config = dict(
    num_attention_heads=3,
    norm='layernorm',
    norm_place='pre',
    rope_theta=10000.0,
    rope_fraction=0.5,
    init='uniform',
    init_std_qkv=0.0479,
    init_std_o=0.0107,
    beta2=0.95,
    batch_tokens=65536,
    z_loss=1e-05,
)
Each number is 500 + 50 x the weight over its row's rms, rounded and kept within 0 to 999. Layers, rows and columns count from 0. Numbers have three digits each. The size before them is the row's rms in percent of the matrix's.

# o: layer 4 attention output (transposed), 96x96, rms 0.163, rows 3-9,34-40,66-72, columns 0-95
# v: layer 4 attention value, 32x96, rms 0.155, rows 3-9, columns 0-95
o34 106:510553449471425487463527477530407517410430517581484433414469440570408455472534371517401537571541544464530506525510513435495435520489485493371519560539462468499498506508459536419448545555578481439481516551505500525466531407433417477538484462434497572522482506528562506561530483530535574556
o66 097:428539510505541545516480511429563472638537523439435580456545463491577482438515627490547525468500499514515416480482477466480502446474527499575523457513513512528448573505539513570532413525428444551441498525461479573483489422639527469509489580545460437453480524594432482465500555399466445502
v3 106:486531435563558494503462540521502458478532624522457433548444499434568590542501370451526509517500524615495528484534516469507445395507521509468485477474460531432541564562457518368515491553519484509448480417435461557536593415511562550467552506443513412502508522436479497565533500494462498597
o3 107:466476495593492581565476475434512492589545516517472534552502381587459510476540472423517563468463485450604601605543492457509468450507568504519568532496539581572555462477495546463527477475478501372516501482524494529453512515507503498359487477482488400534435523563478478524523508518557550392
o35 112:545455572470549497518419514488609478471468526522474456405427679520426475525516540544460543452531518421549447406411417474527536560548548530509488534438559428443519572470502416492499537505476568551530429485503431510422465523560519604556530543511469530528485520505532556518542508540497504512
o67 081:469473471514510386491565471613479493553476471553456491538602441400523565462413518524538513636546468514451529431498473494569469513492394516505528390536468481525475467520568532529506497474492503488504473513562507505553555444392515461601551486485583531479537530467596583444480470422482452503
v4 108:458545491472495425501463525449499509462472506490547583524422550483437482600455453492479456552461500414520551483597593514518459599485470592445445577490450523457490506554451554524517542538563586418484523462535504525493447535382481488435438454457495526425480539558427527481471420631456532478
o4 098:540467529523463591577452516515539529543507610486625462554487546574469434476513403517458572472525552454568428481460472502426489462590510467507564579423610448519485463459523512438531535509613533428550487478484481539489601537573458564497523549470544498533487503510540468505507530496585549581
o36 113:431425447489418408416457484492455504592581491436459490548479468538470537408515503442527478517465417530478494542597513445575542511409540540562559469492447514493479532546500567567550512491419503509431504497541487522566520510444481528509559561592537466605498629523561473506518456458462411469
o68 105:518587533518497515554531517483476520493447508531485574446392490383614509483488574513553547447532619512495551499444451488511474496555516472413441407556476535523554528532531435489515432478543514626508554536528579475471529531580596454536525487391580556485516474554466556443537497537459494469
v5 095:600424521575509464425486442543494548523464552389508494510467538489547461459526461476500540531526567490434563409528436541548507475515460562566492512510483476560442521490492515589445521390409448500470469487515606525552403548419470572470522491480580524565478467532442592439483453554442453436
o5 107:455505479566531550555483504498429452547384482468539526385481558476428463516551415498434493554481531367546581486525528544541496499411477533467541492481498532469500547496553478549513482441523567509516517521391489560553632554404522482535545544495477600432549537582481471547475559558535519470
o37 090:520435487455487516464513562506482477448466480545497583493529447496388545483516606491425442473490484655572563515520462559505424510515467473496517540509427477503516479479483532557564486472593450531463607450500485515442470490575547475451522446433544407560539468471601543506456395544472518603
o69 093:481487489578449409501467420547630523462608570490477455504475471369516537505467527531487515522456448457474391508525520467358458522472494425532477505488537508564481447449481444382541436502439521564495512514559499476535544474517428470466395493484491487492421520518438583570475514434482513477
v6 101:430473492507613443487528509397570498497426506445565566480454423445579413390499559511497590568489561534429454558484513499480527464501473510411500524485503463528544411537568482472426465539474546419514535456436530513494515488536479545509450502549482470529486554496339420524503577480529459468
o6 104:380456467533491484566493502559481490476527418426553596529495566434512472496442437470549533407467388500537481445465511519501471500526423497549500557522495408569375488492414464536476415515474413571459457470444591478503466432540488481562504548503492433545510463529506462558552569556481493585
o38 110:495514505465533465531442543500534562518420466595474548464560559628489560513530439576467448487545630430530414515478410462538503508447502585518500551479533498491567411480552428485427599481446455504500531580657436498509489508474476538498445444483491457518533516576500529473488498534524511438
o70 096:619479506526483572466500439459420551548541493440479480542540504427486485528578538406493477519472540478541558488525479466491502507544602425502449472508511538424566571477463620527529439568464491530562453402453414505424509542473446479525524489455588477483390571447483546479508434544572568447
v7 104:471479509436494543526574468507598504487517493473543511521419511504531454593534519544498491489475519483467528508529556456415565437451543475465565453382530482527632522515448406543551464512542547606365539540477431455491503506424514577417532497472483546479482426504533390476402480503451468530
o7 099:418523470553499530508444546529456537550589457602523484463449530542419558584467558445567568471522523472481504544422465504563511375529417382542539563521580498525527477483459497546472526533455434439474449511553453485582474478553510485461455483542555512508623503515435545554479604508529553504
o39 105:497565433568548488456529416510470523424482526444632493494605460525483427527472464567462511405552517452475498421539488558523504474575521529456479518604481495488436526466451438416567563536462466507529483513423537465533519483474499468579508488600524534516530583392483490406455438403494467474
o71 092:608473539539477551492501477520487463490569555499471568525497535435424579540607459510550606551513484450518566465547451619521489619495520422489468503490498454488511429613547491564533491470507565535447511509503563448465552468464476505516554567444381478472406477492449495581532438521499498573
v8 101:429506427510545551588505517552474478500507482562391541574551471461499502539531564539653510515653574458435524396455496443525539557469457503492463513517466510514473400551437528486451481508437454487519493495463557446508508517362489451506587493481469444470470583492544489490521486488419477538
o8 097:541483525513491515460476539496584417487581450552480464494533431488487512380453535434516461485522501466501457562479509522522601616446485419558491397476566543574498595585475563435458567470502459408522531553526489503486482485481576496508472519511600529502461499627522559563534559525515533411
o40 107:549490445468433488540503470463470574519438506434484589503511487529512447511533492510514434447434396484499451487486484480544443388505490433411425536464453433455451420509579467543477396441413426461521519492515407435474531514454511443571489513482417420459488412509526531528556492437609552458
o72 103:406493579596508533507431479545495484504502437471447526571400506417501533583514577419458554543485473531450509516472510568579523470519471517503565534512558551478508541442384525472555450501579543490513480478457457437501431525616418501474500537473576483562495540405438475504492447438423403508
v9 092:449373468504539463522499526511573510508518493537494450523645561466529500533507500553430512526548561568407496466451468440572463549477485451514536446484549399502535533524491488498518456523473443412445552530516525580420478540484552505437346502519440490436598522461597515420505480491549519447
o9 100:473570450439538507414469485447457523542513482540545541538439506553484460584611578475547493505487497552488486452598559457552545437424474494497513454469390477515508499485498546479472612453539429457449420543443444399505450577459546471494541571462640501499443548559519563535494499523435529478